Each number is 128 + 32 x the weight over its row's rms, rounded and kept within 0 to 255. Layers, rows and columns count from 0. Numbers have three digits each. The size before them is the row's rms in percent of the matrix's.

# layer 5 MLP up, 512x192, rms 0.155, rows 102-246, columns 0-95
108:109155088096179079157120144097104118147128156135163103105075120130114104148111140138079139110102154159114156124118184110124126182140147152119153110153204092142121064158107127158106131121142078090150174076095135113114082164114176127154141172194074120139094173148187108111112142115076128160
101:178119075133118164171097103116123118182102145112107169140168117154086146148159159096112177105082082077164157105101124141153106126144076150160162074123184133154108143102141103128089149120135161117127130157081124117121127153067135171105156135096194146089125206109139133167125127122091142149
093:133094095128111124095112120163112087138104125147122210119105116179071141160058154178123152118140149118137124141139163085128132133147057161131150089099130149093109143169154107104113113133126069103068155089115221111130222156090157131130135135117111120172129175128198149110112155119123113113
087:166077160193202180090122115088069142153133070137092163154164119149103088082105124109141081176143136134161119120093113177091129119119150130130174132132098151101080123121103138160123105071215125066125075151097127132159124114168118139133102109113081110156122129186093185151125155077126106110
083:127097145199142093187131116137151133075087148112151101125162154124140205122137126126146124104136126086059163107159182170088143099140134150118157141110127104074117174184158140120121095095122174168151130168099160136132112179090130125150101129091122100152140070137074105107086093098117106096
087:119062089101178104159176151159157109094145147094151100107109171095126160151079135147155091092132081135065151147162148122113117139122180119150062102119111100184138128063188108158102163144100153162137170194085109106137111144155104110098143150138159157119128120116142111165123173168121176150
108:136145103084145139122134147156094097144131156151117152140117121160194121106124120111129101080150159145169156171127139115166120112091148130141123111058119130133175167164092116174118188106153113129176152115153097168149127181181110038110073178066168068172079111131128108094172076132157098133
098:140153098125092097128140078134136098120114156097112107089171111080170161067108194158128146119066154085100140129151075091147167170120168165126168163155107175146156080123138094091140128127096118041101108174159147135206231142136132124103097143083139129111129032135115148123122177110115115126
089:108133073129169158143169079034163114182156066130091166130167144158136155116185135128069171104079127149105125121149166117141068118153089146151152134168107105076082093120157081145174087190162119145119134156095149137177069172116103147065157139147128144058137157147130123156132137114145131116
099:052103097082078133088102180141135129080150143163103098148160145110109119084152107118117085057066128153134088142196163132139120194113190116089155135166167070122157117045155128150136122134151134143101108086037109137101131040153089084123129164148105110177089136137106106120143151100156191116
103:145149101054108134123159095187081101122167134102130140093148121115147067144149139103140114148155094086126187118119134136052083122119129143138149199079127117139125127098135089075098145153099133159126147082110102124110162133132114091179145135167110153117148149114142072079126148182171092092
120:147107102121121113100094101109143115103128140160150093127170137116152147108118147141076120179208113094124079154112153152182187198117122094153194129091095119130140159112123151120164097136125149096124130140154138077168134142126124172125098112160214131127048162154058101054142176104102114158
091:117167164170101105128125163167136173117157110114107125043165180102123140120114115113173137134128117146177156152071084118110131165106099147076097088127105080167148161094121117140109154125130151070117147120159113180124152135123137116148150121178135135128170160198137120166137113172200099078
119:146159126160097148128171137080160066129078133091122126103216150162139122145125192108135114161148127088097099151185162077122158134159165124169138105113114178139140144153163178125177111123120103178126104127161140080095130123139176088092138111132155120167157140160114141154141147087054114119
131:143116121075145190126058162119161095100168185103122089144153096133146156157097110098163167076124133148081102141126123156219124117132124127173105088144082154158142095125115164068146187049166121113087165089110082133117212134067130121077136084107095146067122093172166110152106109144135146143
090:120125161156126150127135150098127125125082160153124085150158131117080178150137125204099190138114128142135108082160173117153145120098150159104163118125108174089188083079122178106170105116142141186143125115127127115090132172109134160149129199134117131154078139104085118157084046153173150166
095:143156147113083105159113083133132123115142113155087104138146138089200163109123178134131094119134110119164077125154120164141190122200062164120172128097183132129107130097088138145120124112165170182043055066118178136111101121122155189137069113121053104132195153186104130147157127171154118126
101:184106158144060170122143170134167117126136087073096173173128234126072134172130140128136141183133143055120130108107191109156097078114137151148099154165136104125145120132156132139119115130126140109093119154111181119150144219134107152097168120161180134150119141094123073132196103130140137103
090:175159207095130145159155138175097136145116090177126153151089082096167150086113110172165084134115149128111132141138153113106169166143126118083079112126109090136153122096125187178112152125172123188136113080152118109084080100107084080134105138130111182131116145149148149186163115136202177099
103:159123097113099075098144110099200100097204119141133122114088134056165134126170123161101138102162113172159149124179141108169143119093144151119157174082113146150178115162101071048136187135159140162168138138148154123141118131093108105043062139146143073166140139207090102164163145101096167085
108:208084145104148177149126120094148122139093101130137107155184083105142123151166105128143131147176149129066212129103086089141118116127129156154092153143113092147112111128099120147158123117100161171123076135124089098116191106114062117127187058133063112155106051121125172081128151089114117112
102:141092166117116137124085098135120137189129150154122164102149132120115090151080184101117161140079076082147155161138090107118064152121167152078159082105146100136163101086160141183172095095161103154116122114090097122147116082123152174086146168127121161102143080108124098156120084107106145149
109:126139134137137177153092129117128117150078124182149161140118161092143164207137082081161132139142125156144139123124185117143119142190098135105043099200159076169140120106098091113044147122132118113109178153155153157118146108112125166133130076121123169133066064125110133145124107146112102130
094:143150066094158150097123112156176153123125142108110086171102162147183149113172071160145140093159174095126162089137140186156146139096112132146160122051193165157072157151095134118076100176125189094127079159146168112165109102150111139080139112142138118072126116092112134125130163057111099129
109:126168139133196159135114121143073098104197174134191113106146044125091102177119118119147156148101100134073143147089172132101131084100139111124151184135172115187148023062129150148123144123161165167107174189125096125167152128109121127111083138107108138105113125136130137117126101148131140149
088:071137179067094130063125167145081106100121135113117160160180142153163102138122125124148094112102149069180152117095129188125105139167128136119164121121218155128137095118112140115092096152103084092084134093156138140093142096125084119111075067178106142155106119084146129106076112118132141170
097:137153123077179138143145134127064152078144072134106033139123128132081064126141044089100131160097159177115154066106134146121130127174101169102137136161151120056078129129090100103092143122136168110067110092193144129091091130139100135168129136155106087137148101125135108121078111099124154099
103:107110128132144144159197128135047094131107088158139045145067117159148074115150123177075164082100067150102139083133137093113106119099129148134081116122103142109156132143113155152150107165121130100183102105127115079140140126101115137110149158083102168149158147112193124102078167173174116115
099:129127150195111105146122105045128081084127125114117085161175154081134180104091091140159136126190073117140168081096127121143149053118118146156096123106140113159108169186152159143176168145218187127126094130131131164148116165102118137094119128088139117123193105162161131147142095128182115124
118:120126144097156139091137092049105125151115171092120132127145159173119182076096139072095135090095140171112073130126094140136148112156144181122129117149162150144071111177111104123100192125152121150097174080063106131156125118132140156127131114071153129086130111057102115154119069152123104136
100:096060113130076116104106115148095107128140122065111125123142060129156130120108142114101134157067097094107084144160138136135126170131086167076131085053135093098114162155091115095152165072157123147081144144113115122111124143179115177143065118092135097150130104100085159127124169169117200048
093:128118148079168118139133099155118134100102179153144088154113159093118082103076127116124170138104162127145113148180151134124165180118167109145120106132122147152062138078106127084124108144133144066215143162157133113153127099110152080134166122171156164181166155182087145128097185143055125107
090:136142144128133141085147183151129157118094069077171101137183144174120104104118143137116098132104149105106108161169149183121128135131114133160145186102118144140143178127105083129156157152150066107153133145087199120170082143077172098084097079134132119188127164095077119135167176092085106059
097:137158144099098126072182131157173103145164134105170102119155095148132079054096117148140180123166123097139135136208080116119137121106102102108174166161138084114081094168167097124149201093058114128103166081148132130127111168166118095104140118100151093080128137124135143160081147103109175120
096:176152122130132185163095109115146129086109148101085169131097109158087155080114116083143184179111107159134146149195047100141140142128136111156141105155154071102136129133091179085084117173150148113097120171142078095106098130119124131139118133107080172113066169141140114116176092115132129106
093:156139153065153103073144159121134174117136121085150165189125089121152120190146098074105176112104102087172127148123111119138123117126102172115122085206103106120127177148145091116158094127148118113114155092100133096076141143122108111094077128195155112168139105097087143173125088177150145188
091:128088103155146153158107100197083107127102143137172119062132180133171120034092079080118126141135089099110115185154085124094079193114132164168134149140134118106162084086092132112153087113116091126184162162151087115201130148149161149143157175102097115088102152111182119157149154163077102125
094:163135150101098122098130122160094128108150145130172132108110159139126132141121091151168159139134124128063147133137145120089135157097099161130102158135086144144152197094061121096108164137067123155090105131120144152079121106164159122121146125075119148177108071085077072131168140153101116149
100:092152098134111149123119130160058139121149066129215143170144138092147139083152085068087073141107092150130157071126151141102137122180122081166090131124198156096163139153124111172098133138143090163039101093075139083162162148159101129151164125057107122105094139124092082140148154096123133117
122:166149101103176183127107184111147128128103127112082133133165122121155167150082155071114119121119108201127095120104081120176094167131134121128108088156108092135143097118128111145138141126161120102173141144070133129191057159089109141114116135140176142128100167150133171080141122118128174126
101:145093146100186113121068076212132161156156148151135152095145065124175148127134115089144141127139170177120162128166111142076194157090122134114117136124135112153121111089125147118120067087147101110151111172140084152136101157114139062096189161183064194136135109118094158162179081192135144123
102:199060172079114149101077108127190105152182133144167177100156135108146061093119154151106090117126110099085122107107133117150111112122115132142135152157107086124099102133113160111155105100125170184087103116167139109131143135063113131141090194082178124123113145031162187093096136155069164142
096:119175111082176125121179111137140118146109105129095185108140156128146127153094089104087134085097141130172089159081106119128110112138099213157121097108106117089140110085155125171124078126077192145147093104121097121153151119144118158040091148108102187072132120152163149105135187118155109166
092:083115045121166031134101162158108125082129150148152109099095191118149152123127084087134134120137090129119147143139115134083156187178087155114135112144089116095169142147120127098153180166095116133148108154158082085154079158059101105081074103107097130085114130124121120121180162141144124138
103:057150093125151103102136087132121134135101195156133099131144161089110103151098145088121121103105130121104166141112094149118114121167150203188142140125107143066137132129103083161134196131115115090125185128125091115181152158119092117146179115120140176139114148137117125153095218161129166123
109:106087087191061163107119080062150155144141073086147144119142198077145156111138164144130138144085117116054174158156197124096135148128085151084162113132147093142113143146101121150132084119114170141170109141105164105142112138065147177148082114134135166048136121123137159088132138129130116134
107:160067138167096045130089147111154174110088157085165077084146155111153169108112140133141168137138089099173112164124172114128109143128049121126169086140056103136138165092138124120150148100162154155107136152214156156141099184150155106145108089129157093128191108140043182094111119113122120143
094:120123117127138151082092106142147163121100120137170085160072146122175155173106104080127101106104111149157106142176157104107141171172118121146082125169124129137105171085109188110130059125110113136194109070153092156116084104129132132133124139114097119143099149157165167163126068171074133160
100:081104124124120123133057112133065121139087193152089111106106186121141116112105140091092121109071171153134200162120131063091192144097149178152139104058148163127109156070154139190210149134143145089158135135101154138198113156082150122130166157150093178083096114089141052093122170079132115161
091:024139145114070090107165128093125114184080092081142115162148148141143153102110118137065199087136190104056165178081166060107077117112092134072158144182124072140150081072148089142143129110108165109122087123125120124113093137108115144122147141117110121090119149156098123091116136162155121119
100:074158111092062150108109131167125069152156144143163130068159119124093170207118185152215139163142182088111102205103163124195141098126170136149147080145117123087166096161157145121198108152166069132156074145094179134127171130130156134103101125209142146114145174132122158186082138118122136108
104:143099149062143121119138090109130180166165104139100140066143111140176078130111089092168096080141170147045130105135128110089141116122185145107081151144202170104141141149092172158136145091076099147140123144101112136156132149095101146141077108154101112098090151149099101143112148131094059093
099:223178119108097163130135151126142080104144095133169107088116120169128153131143182108138197078127148075120125115082080121166155113126137122130143132082125101153137137121158182129113179178139173152128120211119068166175154122065154154078130117150136104105114169102092140179138114130136097180
104:144108099130122149179114157058070127137112142115135135151103166044095100129116104136075124120045105129163147173146131084158157116144124181152188158158113139090161114157129121098142096101145130190128164138214107121100124091137107152122163166132127104138093060167123148142116139078188094130
094:129182166205100132128117067136105094127120099152098094128146144153161139160100176157117094176161086101127140118199157107149049135077107099115167115128081119096179155122118193204123118098135065098085118085109151138118149141136204156136132103163123145154100155103129057120139138102138051149
106:111078151111123143150145132137168141128114177177116151126136106100159121106125128173125126108105077169162205199129065141121137159139080187142151097162140145131093114167137119098144156150133098135140151101105057100177173150085149100169098118120160217075127082074159102128135217167147136115
090:194138093130121134173142045136148170114097128148092130093162089110133091229090154127103191190142092141158071093131114135154147136108093111078117152080125134156130088129152116185128094082123142155143083055133125129140067105129173134146156130116144151119128171061148131148144104164176127152
085:102136099124100136108092156079121175085103123094198121213173192127110122114132112105108097208100103116063130165151095141118118130085098143063122126123156131178151123102136096156152101163125107121133111148195129146141103132114123116109128142125099124169050172111206129182112114133120107120
100:129134119152124138118155113068127134147094093129092145133157141102111089116165134119104085153090132159172151097103162083070140111168109162033111110143111214139163148159130098098132113099091155144079123121142111111082084130133088132092161103139149120174088107171140093130148100138136101116
094:140145111109190148099131123084130125116155128126170134137081117128138097155171178106100094148139113087135135137152185169065105141151142130083134159164162094151063170093096103173178117175138126089134116119131134114104076221093140153125098178095135081102138112116198133119117133158138213180
116:171119099090130155095130143186127142137137123071126123094179165139083133106141118139106130066159133063086129145107132138177089134090172109133129064130134182131136007095149171214097044068143123137169118127110140152157103096147118160063085125075147120132112135164087186154131127120144090135
101:155157125086155100148145161147127179044106075116141133173148153119090076057141106185039113074141155145114172091115173130105155075125205120070138140109124100124161096129163072115110080125126149075114122147122113103115137162120128080118118148092144177141109157152134144162146116133139120055
106:191108135142133112155123136193114131130156145172090134136170180165146115113143123080107153125154128147129130138187121109120216164099128147142132100174097098142130140156076065152141068171108168117145112101151176144151139131140111185142089145148118154160159108143061128126129094124096126186
102:089141202118143157107115101154073150133057141047117099145157126123084104169127187120163159149074107138142114094137152069122136157142181141079097084159096099139137149109114142136148158122163095175158130153120099120143144169114079171144188064146101108126104204102167117086141186133142128110
102:168110154109153133093135080131090088125085180121126163118117183165139142154167167195097157127124126172103116089119162117168149096074123187143097121117151091163161101159095157150097151129136142145134205140076125130115149106073126167154216155095124124111131183142182084118129166098132096138
094:105159157142118193158143178149125130078177076191155099116168124131079131066073177118113140170105099072141187092148053109121106124101148088129122136122144093100118136164083190177117133083107075146134138159129117160134151099129175099133151183142107169151129157127200085121094081142123130111
089:139164124186104119101134166105129136090145133117119130118163105093138131212198128149127098096138064122165134090131154162175194033121070091145103143119082119127145120129112115160054155100118173164099068096093078120108167168108134136121141135104146115136144136107128119123138140110150140071
101:131079134129141160076146131104101142100119116217093147138103079134095110138065208189096163129079149111185132132077150180195137090094119120089069088126122100148106090129129119119110087129113077133119125113145094149139141093161104142167155147182148175083136101145130168152106204163127148168
105:143176068107131119108086093122133140106099139116111142105072124105092079179139116066111125093154134174117186133196134132109143106114071138127195070119151030141157174141118131142090116103141125146124108170112108154163090147094095172114099148106085141108116170125084151165118137102131137071
101:130156109089112104156146153083142140208122154153087136137121120114144122118098174111065143133102134142139102152115137059163166118122114118128175130152088068153132101135185056127164101127094126141125200085064115089084143106078102184156124127146086110130149125092162107103125140126149106148
096:136160113170118115130188162121160170175139127123125169179161100122126112153155102119159141139161196198134130101098159138121106122117189137105123150135116111091129185116139127137109197189076151132127122112083139137080165069203073095080168136141081061107186104120109150159131096119193196117
098:184149093130112136127144059137152131134154196135109185096083148074105158113128162146103119062122104157094120164134130131152144176083112120129115129195126095123120076114138125145071081081107125165150120085116096129113101077121065179139146155122151113105088166108108160112148162144113153131
100:149131136119095139182140122132057117116140102092140172079073172074084159100084140140120114134117166050109109199122118131117154132175168104113077121123110148107107156129127132188142106105143054077168148103099103116153146174148158134124148149137119173120130104123128176176153179171177148212
092:068157108118070104137121129124102139096173119114116108079109149159108165150132062162162115089105175132082093155113072125098155118126126149124119168088173139031126104124126136095115129096096064096104181078126159093161085146190093145144195106116097092137156107149143171196145122162116145144
089:080100105147091097136108115137165127145132176155156127164074140112105114099163109166157110136153095102135134172119113110094177080155132166139080143098087149189142107122053099136134113099116127131113115054127099185128180112106099086109130153086181164101144156166101124151131120103120159119
097:115145069136132100131134140104184128088123110125156130160127128071129132128165114121207118083135160118131149096123170104124154117165149131216129110165171127191121144108120136163141097085166102106152106129171138130116197155114121134129158110097195083102101106131157059090185069125108161214
108:125127146149181150086161146146169116099187093113180090105159152105144209147153189112162127119141142107122143142131129146113090160148126129132050129216135179098180089143096126111113159143075109105128225125104146179102139146116167194155122122125124125149098116094109138137138153145118117161
108:130107116150143126093137154104112146079149098123106163096112129103134029183125092159156146098109097169143188170143208126128119170158106157127141063096139161099072109106098102122101119140105132150101169082207201144132139126089147144163095172149108124147120126136105081158078144135119139103
105:153061144158088087127185093141151146140150136085147138142149109203116164097125197119149156088106123067142084117110155179159136091132098134156130158122107030158120150160078112030121129137129118106193132117071153148134146171135147154149079088111155146156163117093143146137128131177086111109
093:130125136185173139119134168166149181108123150142112081142124153166105120109135109152093095107103057164040143131108104072107158090090154094192126074156130097172081141153134113132148100101126159153146113059092169118171068127150086152126124118132115162121183145133149139098089106146120122200
096:146096080149141116111168182135112068114138121138103134141141181111066074170190039073093082093110098149126170142153089142152114135148088083067184153117166118113126140150129057162127110097115086122124104087108145130118105144147162105095137180120050165117142163099131160166168186070077126118
100:135121087092132148155115132086215166068084108160120050087139093120146138119118101140104139150153086189145095079145150096117103137145070116111133211096117139105122095131137120139129059119074080138143128110164144143210177175170156104112077120157103136112112186112113148123153090086161126103
087:130219198113118160140099145156122095144139114186167094145171159143136116106072176111094168116130209131192131113145170035119103104094127134118138117184125099129094109135181142125121197084102131136123075092120187154099114124131125152127150175136121184113109083102165090116067147076099125183
099:135137137140089093065118085091133122139129106140136115072139097101148189113098158073166159194142090120120083087128140181127205116173129147154145176184117121097098048147126133114136086122121124147189084132156185146134096057172174114167131104104172093135079130097131136100100191149107123097
102:068166114086061163134163108110093122166106107070109136141103153167131190124152079153139133085101135078129171150123112139158155112133106102155104178124163113104130096165142153172111122165101113128100137099131082119087142136086114153150147141125112179117117116113075153088139141142110098135
107:158101151116145124111144063157140060173135090117143149145085122068081157078163110119191138116167145129098100184146076103115134158177084144140121108166165177121127087112072126149107093086125052090119180130078100165177171113073166108078157154126115159077142069100144163064086132138149151185
102:177168087135096157051122143139109146148068114147120098134098168113148105156120055161122118154129111094154168147107160064082133107143130077129114150073133065174167145038151166083106142124167139110135150162170117168117122150135190110090155144111126085147098081127140148131178149135156162125
101:157120158111112161111147140107058133093105116081130125113153120136185135110124119060111040137106140164092178120103056141157179152139104085133141116085041179136105140129116192176113148094133132103178123100121103117162118139182087140113096057174116112119096106134168123120138087137093163119
104:200084152061143141173164142139128129096057118124069096103157141122112102201132116119150128176206176103112134094177155118093141108132085137184139128141173199134104131103119148111167176090123126099147142094166122116125147115135137138117104138110159113066119194200153106134189092071097110134
087:112131154173154204109119066052124134147073132129103145108136177104115122089142117102123114106099108133126072111135114132188128173087182138091121134145158115111116094196076154161115166157141138160167147085107105118129108093084125143121144156153124117131118109172121095143092159161180095115
093:134106095099152134083143162088137097201153095123110166168163160141135106148115119142131155202146134136104074126168131186119135078151156118143090117135119071156167106089108139139151091141126132133097195112108158126087102161165132135100184121109100065147106132156117093117088110152127191121
103:139183185141159114085122085098127102168180161130143102089154118086096179113129081191149101137152154079091137152120099120110180140140137158133122122145165127113140118145124151150124163096106142134125169147120085158114190097124095171177202109130152145113111048140086130142226161169037200081
091:102105072170118142130119124119143169226119087157070076135112165133081116091131102143113157085140135148137120093102160099167153129135131152104140117156135148153168107129165125127049122180138117181185152169087134121091146114139174111127149165132164105095121123151136093121119122161103141146
101:124165087092096136124132121230134126114196115148149150113129095109108111127156105178109141166153132086178114107129128183164160084087103133121148123137209167096132181118117039188112119106092152121111066126138148174135104128120098149144189107117158088154118154137120143069170158049124111125
117:125166110094109147072144054147120077120145126121132152160108160119148168165144123137122132116099153167054120174100152131126106118096150171150113105146109127181148098091069120121163125100147130146098137087102201107178133099124103151156086175169143125132125096113169128081078112150121119174
096:099147116089125137107197157111095099091200113175144066076138089118123114117119175120133159146184171119100119075133170090155131136146088103157072098130086131081101102180187125139110149190120106126113174155173109144113112080161124129067172116169189092108173093116104118129127159160100136189
100:091099094147172081167155131125182149128087150097167134146141063144102169130089115161123121090123121166149135163087180097089093105112126112094171144140076120140093051136137136115134133165054151180175124159095150137139116129083107189138165100159112128048130113148152122106137163124059150120
089:145110112129206148084096116136081149093132193156127153145063094104162170085108211126116120131175077104076206156108071100148182093133151104094145099128098139149167171137177134104135150181157152187108175144125102073116065113112206137102146194147157103109140131113169173092140115115097097134
103:168128120175078150090183181146108097111127101147138076076161124175189169127172082155110138146171123154197155173103161146151077054154138108118145144081091144136137107088182141125056197097174200168114173118157162079081154082115106080148134142121114176101061035148082148141108104128141102175
104:105082133139114133109112138139065119159124202185129061080080154169141137123082145110126126128151082148099132143144132104156145180146105165128080107114134167091111097164094167144120139123164140089104121099145079166074112139126128151096176081101055139145089142148145175162113126205180111154
093:194147145159118121113100141137122158181141094107169156189106116106152148077148123040116070151148103048158070121157058079134091146159171151146094155150176098140127146136119086140086103102159122135090132140088116117108195110178147102104120140116109101159054174060101038109143076104085168110
093:090101162086108051121138143143111172129112097139141164155106069096143089173189118188101125086126143187095135142124139104120131143179106127128159162169130097125159086092177183171092095119145157169130135163073134191084157151148130151102081137116123087118157118167132086174128120113174129116
095:081115136152127143123086156178155148138122221096137127119114163113090136159135183144160139140119113222124129149170108145146058115114144172124108138179129137113141111129133099143141136128103122144080133136125099172089132118126131069099153115133115153101128143142139101133008064153168137131
102:150115082169131149074115111129128097171150101181114095118137114132107139113099123143124151126190096102138174121088106108117095123133124144139165097108142110143059066201125109100149203167073163140137174098115104084121121085162186122114150166168148107093121165115107141078063134160110059139
097:146197105118124124152149095110201135110138079107139111095107127105065156169106148163152101100108113094143174143150035140088175107062140121136125111168127106108094103178096088153122110127107074141140171190143151153114128110164140110084121168146152141112163130078103110126133104144128114175
100:177135193145128199144098108096113091131128123090149193076201117087086116108107154118165098163090086133137119145116157076084109134170119110128126159147126096121119116116096113126081103163082069119109178085110135106114178172106139140135157135124046127096089134122122085091165132155156143108
097:144076135144122121133144141114169121164099153085113105126132129101118133131139121195157135147135175131137116191135145157144169089088147147163151172095141103112132082107141101085106146159101102099157094087137145136084187114086158103157146112106103086136144151169092114172076183100134171119
103:111093103146106143154148144069126052159101161111149179119173144172121202073110131151063121143178084128134098156135153117124144110109091161151120116095032127132183118149104102126079164143167136099167179075114144139155137100139162148161113091180161134126154152144075106144097124107104134113
089:117191101133146107094141124144048132157149169108132152157140107127117134157086180144141121156115167074131067137142121148194145100134142159184116102153098146112119069102128163054107139132122129093162106153149138152110125156143135120168140132193161132114134107145145070107134112168171115154
097:129099152096083089082154105116161126171080050198119185121132099128116148166077151174086119151111153104152159080098175172122115085097120145132212133120132117112088150148049120087121100062135129103132165115087144099092128144131100114156080125118138067176150110151054151099203075159149155133
148:097112101155128158093077083105066079122169165106114147121134147094101201147103076130105127109114133154152106135173094072170118136158111085138154036121189204131196126165123126090092149111176163109115128142075077105086188144094125186149095190163139117078084084138151143160089120161137148133
105:129127176127052114068156107056131100188095110129137219126182204185107153124188162125122122123159171091143126165119113101096186127139128163108109159068124147159181114119081160096126089098116105075110122142124131090156125086145144190142096109103103124115104105071097109115132094142118062104
086:160145116117134147141148113146095131096113116066124131163124106171152196106084090115102123137142156136200153126097128154066095091049148123115091131046053154130139094133149128152173126120185157086148165107115110167147164162175100102113124125119084178077112111141170076107135142163105090113
094:135163163169150118102127070097070122181184043130135160142132144118179123104085137138127099141085153051152121150156163086120112157179144157162141129131117107195161132081134193133134121081080129054118174133125187176147119147125170159095119139126151137120089064138173113107124126148116144111
103:046162159165057149125098107167095096152139117126098154097157100151149148146145093094138137149151147130176108084158108177195144119098143138162084071145116138125079154072171078128106136147116143128068107084162084149089135138104153147114178182168151111172107125099167094120056105141128157148
089:142141131115078166156192129099060091146096179115123072116110161083082133126183099115110190153130084164154098080135114069175163150146124131186088152157137130134145104159112112179177105079194150023136108120119172103141107119143136132091174084146113131131127107106186193155076171094131141130
097:102106107137199133093091164101133112097116118159124118130160156098123072141112097173113125189122046177131175147060117085145127175132084143145125148118095110091097124169078101092105177165135135156140121102122115091072101110139114131133110090116168098154118137128157128167132116138158134081
094:113152181155134098150173134108106108086167146133137102154135126055107119121152098162080093141167144119130086130103137061129097169111140140157083121121146122110107147092116126079170130127089105154142151126196147097123081164134192100107126170171116132148128093088136107096066091172177151192
093:114103064102127126135139125155162196142105071145152138125142121064093143175191117157034193100154144094143108152142124105170102165103166090133124117197132169159101176115217145135146076143079107101086096066068146087146103132115199128151138120138156123117146125150125189130171172122177146086
099:157087067100067161102159107114110183165129096101165164116133128147111145149138092157169080074057132104116169143095179148143094122071161117110186140146155168153129156133156113156119114090161113160183121077096107170120190139079149125154097148145087106144195126145095110168092170122109187134
091:190159141119144091138114143173094125136177125143096069148101085191073134065139147057070127166094132089108132115146144152119109110095115096179100142058198138089081107091139117185133088104132150110139075137113111141111094112127106154128115131074168200099160181127142220145165144098116163094
095:113115093154127167156061131115135105113146140174144128099086143123139067112134072060105111058155076116153182168122136083117051140158064171132135140113072176115100125131154121152109143086154101173138106151189120157154118168149133099148148073163095091110110133129161071143077165170130156064
088:124136241153095149145103136131177161144102085118082137170081114133095062153116121146105069176116119145161193157197062142147123157082120157145151156115120141142113178153159184082122137161112104126127054128112131133119142154079115125197144110150136122113125103134128133098136086084117089077
096:124147061188145161154102122199133159160092161131147139164124156159095160139118110188174178089117135112125124110130113094136147153135147124098169123141094139192186139109145167112147176109158132169185147174106070198114132142180128101130068187166096158201144113137154136131098125097112108098
087:095143182103108197135085073132146081205094112109117140157082156125151079122184119162082160162142170112115107175144133155171173105090135113159142150126140163128055067117083124056185164149124139139120162098160134124128165184127174231154119130098099130069117069155140124102125171131105144164
103:102114148166153097077123123050127105114154084160212168138113141156122136123070162119127143156125178166088095094151171122087112131124109090106075108147164142187100095153107121124126085049102156130135183094167101209175108122154132138154116171108128155097115097100142165171118059112138156117
086:134137099107096094135152137097120077132203111154116137140104163054152103182114109066167061093166156118121151092087095111158146176135098145117127186121160151089125185160100122113126119174056112126134126130137148054187150170102068106171154140095078178085126147143131120129127154114155131141
109:139151109114160081078104114132144165130120133108138163202090118152155092126067144128109117147154119189074104088142124192133096211124115126123109093125120114063116153125147149158116102161161131035123084135164134113156102120159143085072120136109127112163132154141146149093119096115131151118
096:145139083104105186140105146177129125103118172098086096127109164133158129091063168175101094125116133156127133136141070123136105087096159178139187103135067080113094051151109138143116094117160101060140110098172175127113182115132085114124107096176106078202101099125173087151144119109087105113
098:116136146150178109173065140149094112119083182145174090158152124143116125125092096166102150044093113120127155186121123136152188143157067160089162159064095094133160121095105155148128103096109133111126179200148130124158145105089166167100073152132152091150126125211110091112126149161146109117
109:023155146086151089196139115193122139125183150114170048177109157150113098144141109130132153141091116105132111173141121107087168100112180132060101127101114157134181123068132156116096100096156105092122109066150149164098122145181143092147120093099081133156102150118132090138147082205106092135
099:075129137163111143115099104104110129138140111159136134105123151206137111134099142170128145102137097013156113170169126135098171136117123095141133184153101137088084124113153090122103072072136143149106112110146158141037121107089139142074114160142143115121079113102101049147136157119128111178
095:081184164098163096086118143061122144116157154076143115168120078063167116137094161104116091130126143111087116136091124120120135081219148130161083158165156173129107125162094114073095132085123143095140173140139164130179103102177138100095155090138135089153088115162132144130174146111150140084
102:143142108104131078103116107131076154153124074060092092161125123122133124113156201112110085170150135150145138030151097190163136152108163093062175135118150158147134182089118155110159082141187180164152104165091127152107072165132135148196180173180122140136134159126121128176153097119166138137
115:152158166113136131098076084116085128173121076079103183125118174108096087159121123102116088131136136116137147054130101173123130204127099172106103142121119107212100137088089125129116161102116128118075085114111132149073102141090075110220117132130174140132110144176155056049152096145133070123
094:088165123214080120100115137177113216093174106072133118121159146134157101179113143148126125155113101138132149172120101159100178078084172156077120113071155201095105150117131071133148100097158106164163090081102156152128108109139137107141149141106108153125097153124171110189161100090125082003
090:218141137145100137113184108109186139121117087172095160091187102115085117147066130106179147116067092106133131142138134095102088088108125097115140111104112167151099065139119213090198134107093106079090150140113129095125163069179102156130170113180127124165150086146143074114061077140117110161
103:092163129096137128164119106107155134133083064090108193121121101126123089128122072064106121146151132154142118140106174123078114140161142136105126090104181190050197140099133105122102091155068143161103092154133133174107189124119115104102123162095098128129106098125098061103112088163131098210
094:101100122147144168195108143130210158134125149106168152159158170085135137131108158128084121119144048150159128115136161091127151141136112110127136080188093091116071137170143128096115115124116149145143165118105141102134176119107176163155126101130123085160146063142173071212125121124138144087
091:073070107145074131121164108096122085154203159120109154151138170111161161118138149126075150087106101140122123168119121152125092140149092135108141091094155164090120114181093125153100130109128108172062202094106142106147134146144140139164083143127130098102062097135129105123077158108095114129
090:091111137148156172124118118013139095117117090150109104096157138127115153096139090116112115106178140125185119078173121119203106168091131110064099102155101129131151081147172099108133085179169128123124192153141153110088130124189128132151088177165142141126144110171099107134125122099113114072
095:150128113136112124132100084142129141157090126081115126127120118144168109162149119198131148062107139155150109158121142167148067127133157183105176140130085122160095156066098109148131099143106155127113108082179190087155144098100138179099136149145102105128172117107098111077129113115128105059
093:106086105140137158129114179164141127108192143121073130124129107107094152135126147142124113170139128063121165151156140153175185164138113088086159074157137080093192135093086082121133109148128075139172171146116173112090066157151142126165126172118106135158137169161111116139101172084097084107
090:138077086134067153078158108113166121176105142140091162200147180174113130133101198150129170066104135126048097124102114173184139081150169115169130144073153122145085112159128163094163100159077091110119155090117121192158144159144133119111153095131118094101070179079186161122129162107124089097
089:135146232110097106128124199128110185133111092158116087093137142149157126096080140109135114183114144090124115124157200107125133168126147104099094214131170099130101100124140178192157153171180110094096118070133120141130131149122147169154157071097086151149120235174142124145110094161064136140